Weights of a small GPT-style language model, trained from scratch on English Wikipedia: learned positions.
Each number is 500 + 25 x the weight over the matrix's rms, rounded and kept within 0 to 999. Layers, rows and columns count from 0. Numbers have three digits each.

# layer 3 MLP up, 1792x512, rms 0.0295, rows 96-301, columns 384-415
493469496521489512494481528488529484448505532481475479486454527496502479504483501463503482510503
504458506522485529494454566475463479513503500478473493464476530530507478510480459509499483491500
486497463482466494484487513464509542505498501507502506469521500537540531534521511508506494484483
512496532471496515495485471500548524444532540477513502471502489486520498480473474486539486501502
486495488479498483471468471504477479451529575517554482472512499529531509441520493511527485492519
537508543483508524500548550517508512535521531561528493477447509543507505535486508467527508470534
495522494534462498501530485487542525491524563482473484521512525513491507507488489487479498463507
518512491517501553492498496524518475532481501480488516465509504506542559522514474529561465477497
502545545475465550501490535488487515429473469546497548498506521496502471494519467478520507492523
504470520487494502490528475469472517486518456509503495456526488523457506471443511522514499534533
505514536525469455485445493502440513514507470531496488482505500558470498520525496485533507507507
486487494509505476478516527516521495486526493494507515481457455531465554534476480465558509497508
538515494496444514504490494489471520487517517484521495505470494495490497504515506491492492547513
539453509452507510465519462483516522521507500528519500490489450514531489456553494513495486506533
485452500569469509531492550512495524508492496520500481485506496522545516494447507493530497480481
499513507527490550462514498479490487547468516553497539464487534523489483556463501484549538479508
488482516537519479477468522543541526467538498490542464506495517540471559520539528491506467522535
505497542462531482517530476494538514471514534519572497494482494521438567491513434509443439496553
504477526484498506503482503538485505476530556517478486491481447509512465461487504484475509472499
493493568508493457481499517514485497479507476519546524498465518527488524480486548524507524512493
494528533476494511488465506479499525489518499584496535470519454522527501493486496432538446534506
501495474456484526472558546525534493473468493546492503495457508508512490496488479468541498476558
498526499536481500492512518495481483475479488495465504484469478492490481521540478476488525502514
482483513534510519497526475511459527495520519472553493513505468456450480510458513442483506496470
496461479457498481515531502478476498508520506486501491482490495528495496503497494527530469520516
536441481517536523512530495509473527442468483516526526479479470514529514471479468474434540505492
483539519529505536481506505480478500499493492520483482513465491562477525510476459470458530424490
496489514497445518506499559488546490462503473482500497510526496494501485494536494462498518479495
498498515539465547493498524490476494501511482488507511492501470508499465519463518509455506447538
507511527453486471498494594499503504499467454509468501480480498532502505529477482494508500536472
441512517512443511474517524491521509495528502523501522514491513510515488483525493440496504463514
476478551540489528490462487520474519469487486588478497464483449519523507551512503506530513484493
460509501503476524473512493541473515460484574483507519522519510469517485460545510473502479533526
498521499506411493508473468505534501471489488518487484517507486516535468458468482533474484510533
485502519495506508490492505504486532506480486540482504489514473520540534517497479487490481460492
500522567496506531489489495506523466511486513551511481500472487555500454500516509467490505534510
504502513466515502520475476484506509511491494505543473472500477508508530472539507517513471503466
514482492503476538517511481469530504503523484509533513495517526531496506446505516510496507501540
509521507526469512490468528469493532572522491450518476492524471477490520527545469463494501484500
492538493556488491470478507499516519516456473507493500513487476487524538483516502462469482513469
508527523479469514491520457472496524458528447492552471487518518512518518472523476490486486524528
533483503538482472484518537476510513449532501517474512473508517530484453523489488487445528482508
512474544525514501488516538474488538497524522525490471491491428506464482491499516491518480546493
478475524528507527504522517484515502488539530483521528517471531507517570517550450465513517453485
519468502497493506501471512470548503499472529516468501528497488481529524474459447514442475519522
524502509507475493497470514468483493496468476511534481511531476542486505524528482483483487487497
538456546511486520469497538487499472505513488512487459466479509526493511488500508506527510425481
473484507470509477481541509515499504434516501489483452511484491509477494521518498494547479541543
519480527500479479485478507499521518500458495531519506489476500521499496546513485493501498472544
488451496575477541467487528469483493491533547497485474534508498505499469466523472463486503482500
492492483507507483490516507482428495483553512524441502447477482474488503525512507500473479498494
524519509468479551505480495456467503497491512474512483493492503491484505515530488498475508500473
524470479485519491500448489519525517508515544525538514510490484528520530476519476483470492458496
494531474505460524471504544463477526494494478521488533465510498499512487510508475464490519501511
515489463530503485490501544499468521495545489468504496525493498522490463480473454485475482489501
545483527521505475506481496484505482528466525561555475506501514514469516525476506475526508499489
487497479467470469489508513484482528498492472504526503511471466512510456546491473470511492527482
504470536487507471474511500500508508441532506503488487501498506523487513540491518503490476522517
524483489494512443488517503458488527463543492525527506475455476497450544544475497513437442529520
443503484537459479469545504472464517478550532539523562491489456509459486503515511487505480532516
481468489516536486470521493539509505511516484528533501519481454515506491479490520443516481453492
562541519509517480484469513495477520470500495476518488540496486520579537504498480523515510499508
474515544526488507476455548465547514548517503536493511466547491599523477511488518499526505507507
512495512510527514502552488482492487515548535564465496464508442516521542487480509495485546481560
466539501484545542500525477494478524489534480517501524464491495497534507595451493478521520500505
519496509501480518510509503509488500488554520501517517447479453495469540492477492513480513491505
477460518501518552490473527496511492494517491567496491523507475488570545507534511477513469496509
518548480483546501493474516506502503473483540512461472510486489508482455479549473483533525456538
488523511588485506484508482515539473477508480537459499452520473513454519463441550522501504453498
538501516490476530471512475545510524516495464488507491467522526521532512503466469503509485521552
459500519492475526480512507491479506498521531514517532484517479520490477536536473508508471511502
514485472512505524476492533463497499489525473492490533486500528494545479505494463501497452502514
507479489505511484472455531521532499531486563527558477489506449493523534506466466493518457508499
496496525512484479485481496515517505478481515507484507503513501501507529541485509482486514496504
506469510493448492442506530511472550467481553508498488525502489562447478486495514500514529482526
511512504537474564462508459499541475522505520520514502448506486517490523525546460441509517513535
518480468503461512511505477511550505468538452526521505490487483491470474495542487517466475454523
508442506530493498485493507480486510515498529488502487502479468478529529467521517513478485509515
487514477510513456481527481475495517490502534545476506466484446507467514484512472517529512445524
505505492464497475452534576512520513456513496513519499465494466509510473488478492496521464526476
508509501491430562504468509521475501420534537501501483521482513500551511487545472491522520502494
516501492487461524483471529551435548496480494509481473501473508518467497524443457487478458498483
536471483528466506508483474452484500479483500509505551541490503500526529515517491463445470446483
553498525545502536501486494511512503464541507496491502480520473504504487491530495514541494513534
476474524489497507509539476523504503507507518488470472521530470521511505475490509511473474512510
510493538453547489500486491516503517501492486527480512502507480504515499483517458453472519477517
517480457556495508472512538497479507523512478503500458469460470493523471511475517508533458461505
504498503498476499473530571502512485515533522500512516492465521533495481497517500447495500478508
512508533522511508511513532516544489505531431491514446497493483507501502456467487477506506535496
504485481527485444523500505492456518488542488493498443524480497505469525522504457506504522460501
514526499525506489449564556469559519520462542501466505527497441511494485514528532522450516477476
553500481520491487485523498471478507487501530537536501485484426498517493503500490547485473482558
447491560518475511501545536552521520482478497481487481523519511501497510519478507442509486457502
468497525515517517499503454500465535477491530492520489476490485497479464494459519459513500504502
529498504508548503474524541458472507449508537513486526470478489548471487490472458508517530531546
542509512493484536489530507512444507479494513493501507499513470504511497535464476463501509511502
520533462504456513540471466511490494480488475533495536491498486520529499505507503489474486523543
446530522499492532506499460536466525520471534475556502502486511478516492491514530507574488499498
523510519453512517510488499524514539495525501507483543482493482476526521444551495540550530524516
555502531484461497473516524481483516512494540485478506500486442526482492441472510526499508485512
506465462522471494496491527501539491573548499509543447455500462506516505488502515503547518537518
452501554493481470482561522519549528527477497558494509521485483513536507506490472523470507522536
472513528496482545498546520475500524498464493492480514535475542495471501508509469482500502482502
510500512508524514469491519462519481501513481488478521496484416533500496494487471473503479430488
488470470535499483502506515488530538490477494494472472488516491477521495486502494530507503493493
525522507491492454491507506518458501509499500498511487447525515510486516522476514489496507502526
523504471514500474498478478484538520452516500500529505475489459537519498546459477517450517453506
526482483519509486512515517514532503493537507500500487467487497499528489483474513481471476480491
504460516470477524477484515475481486497464513520497476491480513482503474518478499479483501472557
497442528470505489489513468519537503488455517504496534530475527539454487530477454530497507511492
562504452492493511477535508492544517493488524492501499508481515499493509546554518509491478528475
502503530500469546499519496479492481506499495501526524516466452519512501493467499507496459456522
498484538513545483472531553518514520520518528528534480467522499540506537508494503538480501525522
533512477488485480474478497528508509496483505556494531470489525542529493506511527516524479511481
493457516536480522496546538461511545460509537533495469478508514494499513478467515487505507493475
513495478556505452473520523470499507521462506474537463490460457492484472480500488524524511487536
503468502500469458502471518507518520498523508491507476470480463486528500538469486519465486489524
493500537500494502511485505462478490465476515532511537479503502497540481509536505510481511495511
504469514543496517497439498517496506500513572511549473516506490533486499458494497504481457483502
476524539518510499521466507530484520506513510501507444481520497498501521496487525468478506499505
551529496502537503509473474470447517468515522504539520446513523547510518449486478517484476488504
552506484466496517493498511509503525510498538505530473487473464534500527504518453470477482522498
488494473536511476514504478503479519484497487526505498501525521511488479490531489530479460505558
554518492504460497513514508486495543491512507537456506494503458531548518500467517464473506464487
453502512476507514504519477484498510502481564507512557466513478527489496445463493500493430491489
496517473533454496481497559469536494466526461518493439479494490530422496472504482510510495487505
523515496484541458507473488514484514501501502523503470476512494500537488474529515486479516492469
533492485514465506474501488478463563501553486528532524516487458489485483487469466478497483470523
521521501506463496482477497538478517514486488502466502515486469500524525522504458488496480475490
528497554548507490469517540510489482486520512498476497494485483497456478492485526534494494536565
503490499466480477513466523498469501457501479475474530492496511535478515530530521487464508469505
521528534490515505495522499503516494475508512508481507435521514495479493532502508440483490514495
473528490493509500473492497521506484479514523493512511506496488526543485498512514461499509468465
494513515526495515441487541485496507511462483482465478500514480498480539554480451522484475504476
496516494447464466483455495462488496538498515499555525496490482478542475543510499493483494492486
548476505551515485486505511498465526503514487520477526442459526525534493554498525477492490539553
516527487508451478497528498497517504515464515499492523491452509483479508487483517533515506539534
526508524511492530486500532481511488452569496492520474478505511532498486532481501461516474474508
510485465543483492512496551498513534463527524523476480521485500510479513478521489499524481514504
514518481456475492507511501487510505496481484530503521491511459521490512499481516487503501499503
553450489502494491495540480513455533478510493523542467491493521520483507477480498502513486521502
495459493526497500485479467463490511522495438526499489469470471511549521512455512467562487505523
457485514518468526489504484484483514525512527501455505538491499500521501491510500498488508491508
504509483505473512519483459508494498489502484485541501506502453514459474490451453505475475472501
494490489500495544489438507444465499460522524490558510471511466512506529471495502497472498516483
542492499490513493518506467509516507483487490489519467480507462491522530513469492498526484491505
504445547481484498509515514463533512484516508557487477464509504503525530502494484532548501516478
527462522553478563494529493447490507526480500486464494505490470494542502502477482530499531482501
498521517507481476496480493539477470500514510487524531472512494525472450545499524451503506517558
508479486481497469500443455460475556526505479523557490518514484498512480470522470520488495475514
509539494478484512494495494496523552513508525469501503523466486527492522480512500473517472517564
469472485485490489471524502507508512463507487532498492524513497505492473525490475473491474474483
484494485489510511496492471503470505498529527529509511439514482541509467506482534551530504501505
540455492544502495482465494505460514451512541515467500487513462495518508459490453505515487495479
498520493505484498517488539488519510468513476510464476504487474499452521479504489501462479493514
529503513500536485506500493514501498514543560524522461474484498478477511462532507506478532475521
523518487477493458505485472493492534504484484486503482487500497524514511496491505500503518519519
497535522496486480480497465494518521454488536506515516516487503500489494527511495527465510516476
464513529497481549523526480499492484521491522493511488500516508558491522467526462488498493476522
506528476491438542452501471499528474462529511475520506494494527486492508508514529512539498461535
504484464564502507464544510493520491452507499471593454512529486495483472476546512466519506512498
530485501512508551511527508511488503480540518544519485436454510504500478479545455509487509483519
518501482537474476518448507504517498486479532471522485481475500528443514450495492500513497522504
492494478549517486461473535487434488528480493509520505463499476492463475522449481520515534522532
542506501552505491500536498517478509477538482485495513493488526495518512512485531518507452518529
463556560494440475500494520507524529501493518479499520488498477502497500480504535491488491460521
505465508473497480435495495517534498516483513487534557498484511496571476481545498488493505467512
505515505510476464470473509504475466493553531517492470503474469495488520442496505494519549505523
551487495467512475462516515524526537504515493520517500503534479513495486502468528479493477519523
524504469480468478491486538527473530453482486524493538442494486502504530527506499493544494489546
455486520470455503502506490489473510521504485539548509508504479513488491512429544470524516489495
504460505513490480496501496484493488474494500510539470491494528510499485536518481522489546488538
533475530507497537519496460513521493463470552488510501513486500485495523531505476490468490485528
519519479496485474469503520510482456489545533504536490492463443488495455499513513455479508472498
460482497503442520501508493479466543462521507551535490500488511516517526471551504517488453494511
528483482499509516519508477499524515478470445539488485483498482498487492525513515515493508518497
487499504505474497475488499486504530446517463512461481499476507515481497507472487453518545461507
518478490495524532460483520508521500487511507524510487532510508542490480503474491494488525481506
484474532483523482496532555489533462504505484532456491488494478540539520485495477498511468510497
543509523539496491442487511512559504482534508548476497486511512497512515485492512468471490492478
520503513519547507468501465450470497506473514506526498512484505490475498529475486482454460484512
483466509464505547511512507512519485479488472519518491455490500514502547528496519523524504546487
498515518546508519517521462462541495485473494522483520484491487519510547513498504486483503448525
558519487534533445461546513508508497426484457531478473488469463524463517482490454481506481472519
508511505519470501488557503514513501466463490510512474535467494466537503522482455483493484498502
511537526511474537504493486455524517521564477548485491498531465509488489526443468428527506486495
508493494519485452458492502515508504527515551537521497504504534463531490468517487513510465519500
494530504457515448489508464488474528519480527495528546498492461513525518528535496516513521484515
540499497519508511528487562462481500484495523496523503497468482520468506499516520480519474476508
469489516506485563505512484519549502452519540512497524490519507521502500504494421501535507522459
506498489491498546493473498499526561511493482499543503474475459482500464512505480548514475495510
459485510482520537474487505489479501468525529522541517488505524523493482497521500505459489494545
497491467519478499488496495467502523482492495510498533479473500503512525518502503476525483490543
529494475484497407504500506501470493465522530520534521474492499521545519486539520521491474469520
517511561491484516488482509524475542504516519488514509490486463524471504537456510465481493500517
533463514520507484491480512506496533468505540486519498509480466537539535459520439517527506492531
486526493488498484456495550428538531512457494528486521479490473527536515539500478492535508476528
553487519548494476518495554484525558483520561499498473515493491548536531523485505507512488444477
502478470476462476493520486478544491531481520539541529509499474532529517532510518490542510484469
504454539525499532484487494479513538496558495563516497454501475487460454487520490465478520475494
501542537476529531509491519445499492493525532521472504531500501530523510497540473483519461499540
470509503540518522498500451506511526524505488507502537464509491507457487520502498449508492534501
521482527528456484469513526447537474532524514490505462486503472508460481497458445501475498496503
493535546449495491518472504489464520511502507512596504464504454535520464464465502500519478487521
500529515492484511498498539501532515488456481502574542505494514517541490452517484500535509514563
526501492499502518538501477490533491498484508523517486500499514517500496509529482495488520494526
# layer 3 MLP down (transposed), 1792x512, rms 0.0223, rows 96-300, columns 384-415
500488505473529501513502470502489513503445470491520546504527448476479500518492507512516522523509
473495452535499521478507481506509453491510533483525474499479528526487506502487495537511542493525
449538482488505508488455509517497532535475445526480512465516497460452478493476486472505505522489
518467553501506484489500497524500548494480486511493506516512519530522477512486473515520444540533
488494506508490512480532513539478509499547443498492490514498481517520509476504504506523496504506
534533482527503504509528553482507496482515520456529510521482500482491484505526475439480524484505
510535493518519455557511506471546487499488513527503459494498505493509465504525509485533485517481
486496491478487500500482485505510446484547523518504508545481503492495458498528479493518453460531
515536496451529519457556518470541508507476490529503506480477490514493514494551525510473519492501
514481538463516512490466477515504491518479525522529495545521525522518482532485496483469488503498
484471492511456493478526518483518534512470496505475500530497497496486497495516540529520486491525
464511491523459544455463444537458446542463519548506445515536496531487498549483480505484462481475
522445559494549490477485526466517506504471501489486532501499499496489513539496482448502521491491
517486537474493502498504465514480456510511523494521529498469529487474501545506518506485528475537
528501494490488462563484494480492463500480510479497538516509485510511489520549527479491469476504
473476498446523451511523553478493470536506520533485485483529533508537497527509492506504506483525
507510463467498519500563456481487461524519467500506515499496510512511497487478515448483487497468
541476471537483496503481562490501566566479450478519534477463509539442541478509471497564510459516
510491493522478500509510494475475474481479469462473511506498513454522466509498505499488464480535
502502476486492500492527544519499498512506523533497490500491493481490476502473469507535505522516
492519501469517496495506463485509490543506491411473540464461497514484445534512511500545482506490
500503520508514522463455508538489518535480495500567493530508472474557496493476484485527508512481
478493498456478512490526468502477505506505506453566481474475463515521478537482583473494478504487
515505534475473474455465530490504506507486525505500491486498531498470527540518517490495490523526
530489503523536518501463459460509461487493506525501494491517504532528487504465548502525518494449
508485524526492444497477519501495495531510505505511479529471513509509474517506524515538477512533
519519531490495524511464551486516534506485467468475547502465529509509506532503522506490509518474
501533521504498521558485536507513509530529543528478515511510509496495535524491493521487534522497
461515517500535526521510467511516503478512466493484517478521503549488523485492491511566513538443
530525508494480525464490465515469482490489543491495539531494513539472517471515506523485466496504
499491499498533495508529500475511510486515472510485482493537489469512494511496502494522506453488
526485503539495492447493522481479459551473536476512483517525543531527486535511481510542506493505
553490493490493496503504535504489466480466507549504517458478471476524536530505506491520519481560
509465507467490493497461489511479549490536492486436514487508518524495523524483509502458498485457
480502505477481503495534501506493485489540491495521539490503524489485520518504533533476474504545
510453498537515507515540487480536506451517588532539525489509505521489464469557494599531480493561
527493503492461485503480512504535478569472485507494530530487506498494482485500527509514489488521
505488499496509504497518512468563540531476465502488496492443501447501511524475535495545493480487
532498461477508501523504484487483473506526544504475485538467507557515516500474491516547505507551
519511488507485501491477552490499492501500519491531477489463506481509495518492522476524480506501
484476506513533486484521532507504522513535500464464471477506502512481533498481474489523496509443
475537481522509490470517470547533479520510521483481520512521513482540524525545520505511481527490
515534510481525537474487489509467500512524512522483520473512535513459527523474492479481464491513
545501500501511468481489516505512494513530516494501496494518513491473478499466520476508510494483
457518503505506496530522502498522480508478469534491514511487512527542506525493540497502537560510
496514504533495463469471486502497450514492482460545476480482482497534498527555446493540473470502
522521499495473473508509527480494486475512561524503504462475512518516491533523509500482504519517
505536535526500464530440475489508494497503527510469495542508494477516460499493506489464514496481
456465547466485537487522473547521487496554533506516488504491501482499511509519504466492460530463
474504519488519487491514488479510521500478486511506527493503501476481509521460515520486489528522
483489547513488490498490475484513527533507521494496447541493513518500528521478492478527512486495
523482505502544453519513504521550498463525494513518509446486496509528478465493517473522458513534
521508523528476467521536525485489529498557463495502528489458493468542502505452480494537482481503
533523544503504439502510467528508546489475526496527485548490551494428469520490522504487517507460
493527503473518511515556495484493535516485489523496497477484523483472480506473501517521536481526
512488566531539471505521480467486545511487494505471484537515494473475504497532477462502559499520
519477498512498509515487484528529469485537522517488496493495528505520496508544481485502485511528
513497492520519514528484523550501533523544518542519533502474484540475510502521498495525491501516
485521486547553471529458484523487554509508502523513504524571488516493488462537438493512488550495
520526491501500506510447491543487517533450476512505422495553527530507530508515510487492542507436
517466441489471521507481533479490466495462489481528521474493496500488482487519499538547502485502
504509494488531501477508469475467472536475495480470525461513486516455510472528505441487469490543
455510431511498514463493548537468504487495526483528497467458494505513519439480457521509491494482
513477468496509492494482491524453489512513487463514560496480529470522549481473504533480527530544
523549484484500470474497544521513497500470457517473553508507491511468512477530443462454557496487
491495458533533505481491511495461493464519499527488494516502483508503482532500547525496500569494
520468451556468500516522521469480465485463524464532486537489475469524534505439511475508547423518
464508496491534524485486469526507506528512513525504489484517475497523468500505498494483522472511
506499494473514496462468476508492525506475466521493494508480498494506574497525471448536511533492
444491532472483500501498554490508487464543488481489540501521534500483466511471513510499519460455
471533512498522540484463492476490483552517496490520524479487480493526497506536509512496498489494
489511533466494445517514499530492517454543515468481514493537469477515505516516485445504504483452
464465521505494500475505538506508549452469503499514520564523488497478510479465473506534536510507
498478485480542528530412478501518495491498501542485494514487467506529465519519520493506493481544
483458522521518535490512518544470540517500478515457532533474465505485489501491493495491465455507
456512487509530492524531498518493473500536532498530553504467484542523457470484507485493499510517
447529481486474510498508472521503497527488543455495499501490477476509541515525470448512481551483
496488496521518512503511450525539484488496461551513538481489484507496488499490487515524486492505
452457487456497461530514528492498530481457499525534500501502492525511507507495503504498483462508
489512474521487503502499533485460487515467479472489533561479494473522481479503523493493478500496
483469470518506501517543501506500497501530448501497508518510490506517555511480535535506513464501
504525505450473521473533525563523522491519514511509496469505528445477530471508480556450509459467
498520482508543489479528544515499525502535485498491498473499500541464459515484489492539522516519
489524493478496504547470478449455494493485515480495530483511506491527509494448524494484498497479
505460508505495515476499517460529514522504489502488500484479547512514456511484486492496539509489
523448459477482510499483476479524518517509500500482509512469492513468527489482498521492475456504
520485525491487528503486493512503519518493469505479486522502493526478497520458509536497491497537
515507493488500533537484463481467512501502528493489433482499507510504498482510487532497509496520
492549511473502498479529514505496537499529456454520468491519492495534492518509503516501506469483
503524487495528515510533476504518456475499489474495496497511530513489533516531515471537497500501
476466500488510494474520504536520511484505521512510492485510528512490521490536474524480495506497
498500523447476513490507472539524520508495514499500503483546539506490549542460493501555498513450
498522448462491495517501478502475516487519520498489494478485463517523479498505502529465491513510
467534517519452500478506500493464471500481467476484468517526481483488479528551540518513514479490
518486481475441488486475540491464510514496491462515482502540514460560501512513451494484491518476
487486516537487476502524493458518539468494460533499467529485505475460468508503500481506522483486
487463466509501524482498491474475482500532527531517489495522451499459513513456468522503521493481
469499506541522511512516495474474459505466534454541503493496500461465488506439505492491482502431
511488481511490505512464525477499508528532507528495533497489495560542520537490529493485510510466
475515500519534520505523499466505518514513525464523501492508500475463506540521500507512485477511
486499526482493477465524487554489508460503499471514510518456506500516539508525470530495482472514
421488466514474496487442496502530496537552494543499477485470473493474496517524492497472552478494
490528458524510492490507494519527479495515487524529490538500485524497471478494514534479505515531
530517506506519495505508505532483509492504520476479496485505507507505524505496499497448515531521
517528494521497524483476502513484453515522466509511513494505499469481503529454534488525508539522
540461503483499484490488456486513505501497464527490495499487499519489518497527499440489483475539
504491516492484519503506491515450475523475490477508492535499502494513528476563517455456515537507
479460494475535549513521483483513512527510474519513484529519497518471453500502540500503528533535
499521490539521524479502535509456556496527487535505461508497497524495469484499479484490461529505
517567501516543515509516500536530578489493483488479521464481506547505519481471481507534505501476
506514479514505459513471544497506474444523497537516521509539421477524565448521463480565494511536
503508494539490513471480476504517519494506504540453511530505531484512476515500488541502499492475
479458510513467507534473492503505484489544459494502490483506550468466478526483497517509487451460
468519517484506492498499490456504513518504499489525492480515511502497451510482483497497487516517
542536491511517515465530552484523461511525480518476507457451510553490504511538500498512452505509
486490513506503527510505462507451521524528511511495491504508515522471501484530507480505478485526
518529464464474462551480521531441523474470505488508493546514495483545514523497476467524469492460
514511499483504506485507473523536488537518494501492494488512473497500496497485507500526503459501
485522491505502485507547452467464451473466443460468495476516497511516449505483540513542477525504
500481477477527482519515499526524507519523482510508524488490516548470480495491476494514463498507
463460554510490445525486482467534485501529548522510491484502500513481523515497473510474474494495
471473510496514470495470492482476500485503532496506486534530504495462492544471511466469484534517
489515485493488505519484527493470516515489511529444517470533474507490504535503508543494507573485
494530490490473480504487495523484500479494472514501508498485474492503483500527470532494516522503
465524498539499500503446462519484554509545536474520435499495490549518508478492511530493500495463
492523506507470502519499476523550490522460523519461447554490471486505481549488463473471385525506
544480492559484512489515511480526498491457488520510508521480468516428467473481502481482526481515
508459520532510490487530495518465539490492482453479543511474493552514508469592569509536483444533
526501505463550499519485547457466465543513521454512489538520506465536487458508493479507542489528
487521477456483540524509466489466516508509486519512500539474483532555504492526439465502490474463
522508515505489493504516530457505527501526543506496520501494516493489491500490497500532515483486
523485456512506501487504476445521521502485482461511488497493509530519505499472469533480467482504
529484506507506483515501496498482526487510488510442472484530474475477438505510518549481484557528
498509468495548470487481532489455511420505519485471529513503519498534518480514496526447523508470
440512528495477516472477456478486471472517428532480437462536494502501471486494519545512519480486
490505502475511468484488554544472509536484497493514500478508473458506609520539514513531568511530
491478525508555483541509470503519503491540497498507484469533496498487557476517486493498470471478
512508483462483467489515475506480510516470506502485499515472483506499490530511491540511519527517
486495525463458496475512507472508481511494501478491529502522477511474512502511501484484531496492
513535500480503495475497518455505478523485482495509472476513512503473452520484495478464472499482
488482504497524545449549480474514476512521507513483481484451461481488471491499503519523519492498
510495473524466547503487548507572485474494494476512488479461466523513492507518518499532509540518
529497488509503469526544424502473474511466481522520490505487473529512540496512481499509482517482
537494495497496502465519471531502478527489506511519567471529502526536505500487531506478512434513
506521491468490521518553492478538482533491490483463483505463504521493474479513480533485477493528
464499540516514506502522521545493492474530490504517491510480507540438518493465471503473496508522
480495495470483483484461488477491466510543488507472513533525515533545558503490528454506479528487
492478471484464488499501473569482499517486468531524507499535508523500517511523475509506486476476
499537485515493515529499552533470512521535490483513495456486521518496465531510507517511492500457
493461534454490552500540457495543461509517519469469489466467512475524464495501503521452494523501
511551511469474461505555499491551518527539501507496528516491521492493515533477503512551498551474
559512494490506516509495506511529510489528511481507512468527514526510434524509516496524481531510
505482466483492451525516480521466500467471494527480508552517524526516497523523495574495493536512
507478496551459483476504481496532560468468496474464488499494480516525516508531497531536483440515
508513489508480494510540511510484513504483517524512505513483481509489529529477532477515529470509
498519510505438444486474494480529512462537512515483471493547529552505487488494519496529497490497
495499495549506518473505532498490483466517465480512503494502502497504502497523495465487482500524
465513501519474534488531557499490441465529519505529523476485495522539501449501477469537506537470
521489495467509476491450521493517502490522473540504496534500489466498504506483539488506475532493
475514482517512548488481493500483487491514534502492462503504512454496522497492542483478496502507
477490495446499526500479498438495475534482482483529490471497505524499456479512510476489480524526
468509488518525517445508482468501489448505475520508510516488479509487481472486528511536514541512
455510506541524525509493494504507504482566509505473485508478508534504480523460492514505485484493
519506521512499519495494535455520490448529568502484549550484467474497502504440473498484509488477
468494473475496526483492496516507534509494543515485474485474500530483508484521518496521517528489
469495501518502460510495510495490476469525527502497495479488520511455492531490474498511508547490
545550515485496499515470517555491534501542467546469504484478491521530531536465499550488500485509
500508522511492523466532559489506506464514482523564462499506533510455485536485485479481540500531
511520483488481515507510499491517470515459521516466535472493469505526447529502519520528488466573
484460497496477494454483465487534479503523476521500451539462498499462455508520497522501483497456
513495465545485529531520464517520477479498490508486507474513474522475505487491517503463493500530
525480512471523498515517549541481527437525516520504493500503493505474469486504526490524505528490
517497451537496482503521514486504442531517485519549508517476505504459499479476502509498502466499
490498532504509548519500451526494574520472522486497482472533558527500517543499492554522494518499
529502525549527497496513511517508461498576524519502446510504498478501526536508551415513516482492
511504494482517495536475488418485470521483502516476498495498521495506511518503496507474467516527
507539510484496506488515503509499512509499534484531500496505523487469474485451490510492492480520
450549498513508508498451526494479481532500499491526497501482504513514479519471530539522508557519
521485472527478541479470534485499431471503500467499477480531538499528502538503542459478487489522
450465494533483461510526518509517490507484490460503511470461513509487551504542494558440534464465
520470508517498572571468466473505444453548466528537513533532514482504532462490523535502512428517
498466522468465552501507544541504504441482498469471505562497479527526451484484474519448492506496
538515545459521501519440470538486506514511501524505496495514489483457504504458499546493514496545
504507463517504504480444513531491517492498503484488511451488513517474465520535538491525503510503
507501471493515485497490491520500523504512476491491539471487505509485503511510508531503518505518
496519482543508502498462524519463523491521448468536511488498504489545544499549511473486499493507
485451515495510524490489505475466507481483494535488468533508454516469490473452518517490490483530
535533484490492500485509480470492505498533504500540519536520437521479504532491499504483555516504
483491521469485461495504535488471510533517523492514480534510485503504482490508488485447482509513
513517568481518505464500538501485553494521516537438525512489494503508492475465536533488498481513
515491540476463535513491463497528517476567461481532460537510497500471499484506506521497516474516
495517545478526476496499519554499512481531521532504481488507491510465501505492503473529501505451
509502497496501501519496469494511507545508494496470476549517501502538515509527544493517496513463
472529486475503507456487516484511515493455561498487524506512508509504512498471485510548477501447
473491482471507524509515486524571505521484531498545522486505550511518494480498472493522475509509
511525485499501503485489513506532525492467467515527540483492437500514515485521503522497488485516
534495503555518466496556499499513478477503516496470520526515497525447528484473478513479495469523
533505514501531526534501448512475509491501447522528551516506455491521520546489479518534504530469
467511508470475542528499493479507473481472463475522542483489522502555494529469512491521486520456
475544485510527505518513489495475473477526504503505517495490515487492520516445489536509495506480
528497511476500529492462452502533526489513518500446510461510507534526511507519493486490526500472
529440463503529460507467518481486510468553530486490478513495489513494534440511531467489499487578
511553456493508513467497504462472526511491432450532521525489497480523486519513526506490503533508
520522517507506528508454504536483522487496516476555478509525494435511506512482502501489491501498
505477473486471515495491511503496466505497509566506477505492528500484464475499522472503511508476